python train.py --n_layer=8 --d_model=128 --n_head=8 --n_kv_head=8 --head_dim=32 --d_mlp=320 --vocab_size=906 --activation="swiglu" --norm="rmsnorm" --norm_place="pre" --norm_eps=1e-05 --positions="rope" --rope_base=5130.0 --rope_fraction=1.0 --qk_norm=false --attn_scale=0.177 --bias="none" --tie_embeddings=false --parallel_block=true --init="uniform" --init_std_qkv=0.0442 --init_std_o=0.0 --init_std_up=0.0442 --init_std_down=0.0 --init_mimetic=0.7 --optimizer="soap_variant" --lr=0.00741 --beta1=0.95 --beta2=0.99 --weight_decay=0.064 --lr_head=0.00473 --warmup_steps=200 --schedule="wsd" --decay_fraction=0.3 --decay_shape="linear" --final_lr_fraction=0.0 --batch_tokens=16384 --seq_len=128 --doc_mask=true --train_tokens=87370000 --steps=5333 --dataset="wikipedia_en"
Each number is 500 + 25 x the weight over its row's rms, rounded and kept within 0 to 999. Layers, rows and columns count from 0. Numbers have three digits each. The size before them is the row's rms in percent of the matrix's.

# v: layer 5 attention value, 256x128, rms 0.31, rows 87-95, columns 0-127
# o: layer 5 attention output (transposed), 256x128, rms 0.292, rows 87-95, columns 0-127
# q: layer 5 attention query, 256x128, rms 0.248, rows 96-111, columns 0-127
# k: layer 5 attention key, 256x128, rms 0.261, rows 96-110, columns 0-127
v87 115:516466471458485485513498541478451525489482508539496516522487520532487553487524459519512474497484480527510506507510536502523475478506476511487445510487538520483433529447512501456527523496519523502481500499511495474519517497499521511471513490467487534466496484518528472466482527506522489508488547510511490479551450479521488482528509491497533493531550514494471524504473518490487519516571
o87 117:472493498525501531527494495459497480534499461513517476529471501511537476494474484499504507528494493484466479527477496534497542517448488524484495512518519503542515471475475489500509499505509492452492489494444520494482490503492492511467536498500490530469511514502492475501522512520589513502465513499537522503520538531474455454503507513410505516481521510512522532510422522506499499505506
v88 102:480515458498504501542527499565496460521495588498498464522517470457495504487502471513524506514528511518495471516523533538483493516475523502484496504493489510485515486459518492453465466478519471560496481505520491514478509491461518469519546542524539466482496484493526519519514478525511515502486481475462474491495511518513478497489529496463474513484524528507521520531486501511568521522532
o88 099:515552529482471509487504488501531435477478478523481517527500483536512490536512508490519519471453451509498522490462514523483482480482483486483512498521472524476520507504542485538533470527502481508544484471516492504549524492479467481490483485489508485478511455472522506506478526471564474473503489446510513496485473459529497503513518500457528502556507481478554473479496478488474488503537
v89 085:517491553509478518516473470457495503507502517512453453509421467502481520502503467517524487516510496472498482510524522487493486496523529498500500536496518474487484540489561513484463573553487463542503520462473476567511510503521492511479492494508485527495506486503539479518521547516494505531505497508486481548500476491477509466496482529509551525513535524481519469501494503509498528490504
o89 086:481519561500537486492519540493480506505495488509481509479493524536503497491502514483446526461518507536469508454493531508513505539499495508515500503490501506515458460516445503484528459451529486457495522500483510464439474497491532478501538492478563473475503551464544458524465520498521501522481486509530530457519469535489515507509528468495532503495521512481519506524518491501499501531487
v90 098:474542510536519530541546489491556457505466514492486445489497482526435484496510543470525487478493461527483493510522485471530545499483480468516470502515495463543524510512465541504449491507499506470509496463515511539470512510497483506509532485555549498478491543480457502484478525510470489479500507489482501489491483500510520532464504489500531494540480503516478485521500513541514503469503
o90 089:510518514529510511523494502507482531481547468513505498498461498484515498491492568501526454489521522499485506481501478503541481453521518489515513476509517457444418500524555488486544508507477485516517564537511498503503487531443505465529516524472516499509463496509474479524525487501491489525472484493464512488494507549485474513477497510469504495491486492470516485502533535462491446510487
v91 109:556475537493495488548469508492519449467496501514465479505490506495530455508508516521482485483468513516505475509501539492478491512523515488529517489514528519520534476522448480505452490543512470456543531491496468460473561512507502494478527485521494496524505502467481456491472524493488436492491504490516479496495468500508500534504500492512516495444495561497512451515499507530500500520443
o91 102:497521491521534505535519486518483544516525473493527517440484500501531485469515478513487478503444496538501501493562476441541487455515473489503492471485513483486435483529499542551537521446483521495519549477523476493518524468499524550508499513502477528482532503496498516509489533495493528509469458496512494485500458509505532483492497503516483496491515530505505507478544493517532538507520
v92 086:512504489520495484539506483523507544492513494489524495475515490480533472498525538504501520487490475479465474452456520435465530552484498493503491546486494466507481514515489504536519488498561486508491442501468492484481487515494523492488505548475464516492535511478494486498484472549478493573459472441529524536502501487487529515511482534487497487549509506522526486518514500497475480514477
o92 087:506516503528561497472489449490534504527520556478445503518547511517494481471520511514505505492464500489548495463524490489497505510524502525476483488449482513520545458509476490503485540473500458497498494510496452477512490500465500495532485517491509521513503513520523500498500476532525454503477527511551489456526488506549443538492490501524464492482482498461477506444538510491527492508512
v93 090:469518491457513471520489459526484531468478522511496467506535470518505493492502487493499487547511550481519499486487519497502482488541469457493513522475509508482483474491538500493503490523523529525504499461550487551443474479497470494526498542559579464517462476490486475540493504509483526533519502492523486473498501490513517527533517528484481507511473507461474480489476483469517525546514
o93 093:511503538498498517502527508510489485448448529510479510462524486512477505515503525480491499512504516506526500517492446523493516506496527556517476531518464472519475497497491490513517449498502496502530490474538530484557456490503498482475495519486486509522501488467513516491470468487578490460469509463503509513497539472500494546513461504410526485525468501495518517463518512469509506465483
v94 093:488450475518473427505539523537430484479475528531479477476489509522533482534487477512468479489515519503540471477496500469468521469484471479518513492495505514515535479536526490493498511535500553477492549497470497493502479480502486540496536490486524503497508470522516521493514508494562467522520495548483472514501508478536517478511474488530513510470510504465485549501474538475514475485491
o94 097:510515483452520512496481503525519488495504505501494520514524513483497492482438434511464501535491510512509501515506475510500524510555505512485541510451558516467521527465467481504540466496510538551513554529462509495499519504491509544506521542502508540511526537504490506514487494461511536527521491498511539507500534501510499526475512497500497520561496559540497497506482465510515530463491
v95 097:494548562463497497489492507472509467450505516502488462529475518513540514506490496493503529529464503537525471479456517470532488532505521502495472508488506500503472541495481497543460500493501519512513499506565501528495519523503503493474503503510516530478483551521501482510458480545496448498507539513524520512497472544505543517528518528488542510504465496457497501514487466486495539562477
o95 091:498493497557539485584519506483443482506519531520502538470480469502484458481540494484503465473525529467464487528490486490546480494489515552499477533501517518503488452476447549513480467479496524517489504471470486501497524531457529472478503506520468491494480496517498496440509540501534475491441484512498504465485514501494509488489486473493485473485489481497542499510487496494497507506505
q96 120:449490485563505483506512512492487497471463544512533527508473496503506508470509497479498487531499525506489508501505468512511497479507464514532460489474483523482527485495480468471517503481497464453476448428478481519509470464495509502499497520512491499484530513497547464537524505522495487476460542502512504506524567504443505473514521471459493496529527508509492504463554476486457520507523
k96 094:503559496514504537537468505478472485493492501500528475488513504452479509468521535522511466492524490484552504548487494454546530501530499520504506526521530500500509513476509407511499544525495513478516478493507544534473509516466498495504487472480475486490522488492465481544480515514537514487483501508501468445536502500476485503508492527497474445500514530511464503487510493460487541533485
q97 098:490474531479485502456524497552485484519528520527484550503507495493515481521472487493472512486511494493493444474544509459549547515552513439517484511518514466508503459480525500477452494560505480485518547544522489499505501504531489523508486486476513520522467484495510510528480526482484506497501491476486473555460466515497484469454487503532522512489495508495526491527545478475522467499499
k97 104:501503478496543517495482504450494482538499529507476520511507506488489551485523487496518457511493551486480503522527478484544478479452532448541484510546523535503500489471517503497519530461494453486499428463504487492499545482518536512492526520501471464481499493489458464526552531478530516447513524501513468512516436513491468511514478498493493497497497485527504489500493491481505526513484
q98 107:510527472517518510519485486514494465461437501498530502474528483498464446468472511502513463507496491459498537479558495471533524491531505497479520525507512473497467528503473484454491472468495510494529477494480485508489454527505523487496514448461483490440505508502497429536496516492503502467478515531501478533512512524488513529458502468478502479535511523525438472497510506508479515523502
k98 105:492453510501492500499481537516491511502516537463506489458560483511505518455522517474494452509546530461511515518504547499525498526487462519480439499492491475495502488478512497486487510536495512475532467534478527515504493494476458511504490535490468469439501455486468534529481491464540489546503512512490495462488519493507493480533494498437469502512487527513488522517511505497465495556516
q99 100:493499468492523524469457552479552526519484529500488467472421468523501509545473484502450486517510501467518486515522509477481521436548508479495513467479474490501474509485508448461544493437537499470540498461502516508488472509498515492497477496489483495507518496490496474515516538474482509495492472485499514484482484517493521517509461473477505493505486465506490522504527459482474497517450
k99 101:523522516514480501501507556495467508520519541456517509496484515470490520474540478483512494510467474496572486499509471480554477476510524494513499537472478483508514519491480478530517493547523479516482496443500470476533463471463464512459510491479460472500500519512461485472477502547513490518505523503455507471522522500501473520446511540515482493504518514515536499477493477521469527472456
q100 116:477497519515478499489474469495493513502498486486492498506515489497481546496479507504464530488521483518511501559505498512533525524540492478490485493513501491527493468502479460548506479535477492489506506537504491529560500507488454493529544567532531507475474499485521472471471555517485497498445541506516501452540517534526535501523497443510486498517477477485468445488487478508493481513452
k100 114:533524505504480491515539508490524477563519511523493500459521491514494481442518517510507462526481483537462531532486500503506527476464546525467512485536475506499529527532481507494499538521555540482459494574523505525489523483499479483495528485474469508495531511509490499467507473500538470487506476511482503507463461520505481478460507509486511511481472478494535501497498579507511508533510
q101 104:522523512486500492490518496495484513487535489501490532499560537491439500523498489506498497470502486533494453504454560466495469530487550535521541481520524486527474474474538498484502482519495511524522483508526518530514507507513481528535499483497511460472488458513506479518505485500481523526476529490470495557491460475446499515472506496503523547478494498487514515460476509537531498517429
k101 096:462496507487540481498491475506558482507514487512428492516481531544527489487501509470509512479503495540466522496540438485527499469474435492509523484529483477465507511531495539468518470510493485484519468557495489461517482484533475510520474511516471485519492519478513469513516448498527530522514482489527529515494492528473521493506493530512480519493471494490525499507494512540510440468534
q102 104:509507476513485544503507485541485503500508511526500515499511515505516463473508503489517466532481511467556534501576514528503493507457441544459521486445500478495487488498501489489521478490462507463512468493474516520486549489503459480464546473482524491501487541502487442499526467484520552492502484487534486479510517502457507512482500517523495478525481498510524518543527494480546526514528
k102 104:452502512540479503542472513496498471493466496506507511491503548481502516507501501483477512539536468504505474462510483519495459466518466508491467496502524509491496525461517511452452462498491471491571547497495459484460491493512492491460509523472501515450508519480485517490529506456478488506482493460487460505513507477496521484482538490490480512469487488510530571537502535510473498547532
q103 119:482449475502493493521529558442445483474487521491525514482478488496449533460484493470510472489506497489468471492532484500482488464483493472538487518468468509519484468489507487523479463501487448485492495472489460490499471497481508480507494508532511471472509532518488536520483558535476533510498499488460448506506487547512493499508493499465512483484544555548508467502521491514491506529502
k103 115:576505500495494480502512512538524496490503474460474492508453477525486481515496506503504476491510538498477495545478480479487500544441528501527551511516499499506510480487528495518454438502507499522487536544482516478558502519533505503509497519503476484524516496494493487467460479534503500475510485491531552498502461473528498518464550516555465496516487472520502511488508496528524506558509
q104 107:502462533491435526469506508515451478484459505480476484495522491510469481485494515549499476521506498484509513581478506526485489496517447552508461452514467503490511470516494459411512528469506450463493518507501491485520519500484508520505490487496450480498532483528514495518512493484450497515507523498496514454533501480510502523495509482479484483480504510466457511488522513516497503516483
k104 137:491503546469507468499527485493516470526537468498517511525512503530525493518487508509479530507469449497472480467470478503475486505491486502522515504513512504533492466497509558534520439535536533508489497516516548467501556498560504507515513521505485522525477492484500510475503477507489495501486453536494538522458502506525514520525488537567532520461458482486494500517511495485558464478495
q105 115:507486512477434529520527549535504536539436536488501481486502515470510507492503482481522497518529503519475490568512481539538502542528462513540509499514514494479540469505528500474495440484542501504503483491470521505505513536502513493492503467522485510462519476517453456497470475500497480523488550520514487518493532512526507508490522499504477509468503494515515489480532532517498547515449
k105 117:515556494515490470523476518486476464445531519483513498524496485526487516447513508517530500504515475498504511493516459470486535495522481452517454469492479469501500515478529504475504528500518545454496555509482466540475466505489533483528516494466472524479506499477527462530485550469529511492447474488530481479476498522483465484507512508469523498511469520502472466505483463471458496490524
q106 110:468487479452524522487510521472485511519516449456540514465515485489470463510493534540504490482517496511538497517508531499451512496493493497491526478503494479469492516508465467489536513499513518457508474505486524507553494484499494502471463501550509529555548538555462467539530479498508488506494452506500512501483494473482513445524502511493534510515460504498513497543525486500502506483561
k106 101:508476500519465492473507456522471498516454462525576478534465479499525505488477458492466518518468479452516501503477495505513473475507500502520509523516504503475522511487468524526474513507500474495490488486507519430468484520443530472481527529482505487483500559453496493491541531468531486534454488468506512501480485487515528523520521460528478498533463516471509528478511475498513500491493
q107 111:488511475500517475539531510507493503496489473520485501450454502485491474503518500498493502530497465536500514513486483574502514445491480509490457463482426502491475459490485516481532488480498505501520461477472476529533547486516512490464512510488496463497506525470501486504520500502498494484534525514547531507511509519479486547497439488469518527501482450533488491492493491542457455506536
k107 108:512528523471456501512495489526515520535508488503507501494527498492495502502491516489460484507540460504498466550484478495546500508540504505510496535551462480494543482477601506508496444512462473484491454474535534491458488450481505453488527474490482504500499497482491509488490509529484508482517515477511506488504455550509497449483489508463510501450491489510513544511512494483492517481503
q108 108:527472516494474524512492465484471491454493486492486537502529490538468458464464504504515499539496518510500505523541493484496555505539494538503525496540497481460520483524515494484484508507520546484474465465534529441507489506547470487526525497517459501507467505539491508502559475456514504529490495514483485484497494478532509473486498485527475480465542482458493505509441505520535465507499
k108 116:484505498502504494526506518534485483503469519537547497474535498521542502497473518499494508510476530467536518510503481488499480513502486453503458522460503505526481505525455503465506487517475477491528497537449500527456553527491498475468475513496453488455509479511451498491488494458497465475454516491505481513529531524480503539548520510462504558472499555525524503467484478496468492480487
q109 113:534491501541552518463505513543425513510466478516494523494497452545472505508477504496555511489536524468491499462512519471464535477512462491488496519489523484485481508534476527526520499466436475492487535466473453511469477485523501503543511514464487496493509475524511471494501493519520485547498487515511479540510507522505517492551460480457500536506477497482484493479523496514504501500523
k109 106:505481492452537545486476485518512451537498481487499493468474517523540551482505531507481487500451514479501483485496487498499503509505485497494505463485537538509551484479480531510448495509490506505514471518539505482528500515459502517530530501525462522518475536523480508481503485552500463537532508475524509548503486500506513504491450487541480483524526477507535478524418490512515472527507
q110 117:493519500460479430468447484470502514495548523545489491450485486513514549507488524505504480507502520528469526479520477501509519481496469498503485512520507481482525498514556493478460507480518482523487487487498468543497525511487481490471480476494467508480472488561500496503505488497497489496509554556473536481499536486490490502542494512493536515565527506559498471488454480480474489495499
k110 110:476494492470527461529518515445477529494484509486491466530538469491520503508467513503554505464442534501476476513470550529459518498527512496517514457561506516468520478519532501510503521517495497490488524547523510501503520495500450485502526508547522496487490518503540506496483498487505476478495503494521501487456512547518516517481508523552490487530509428483474521472519503491490493451485
q111 104:507495522477531534511430504537475507483524489488471523493485539497454489503503511497524547527477480485450533469502489526513482539519504465499499494512510521507463531491517485507461489527469470501490504560509545486523526535546489513509472502541485486519523482513539548493482528464482548530533512473514561489502521500448508477474466495503528489519496474526500507496476510465493487493497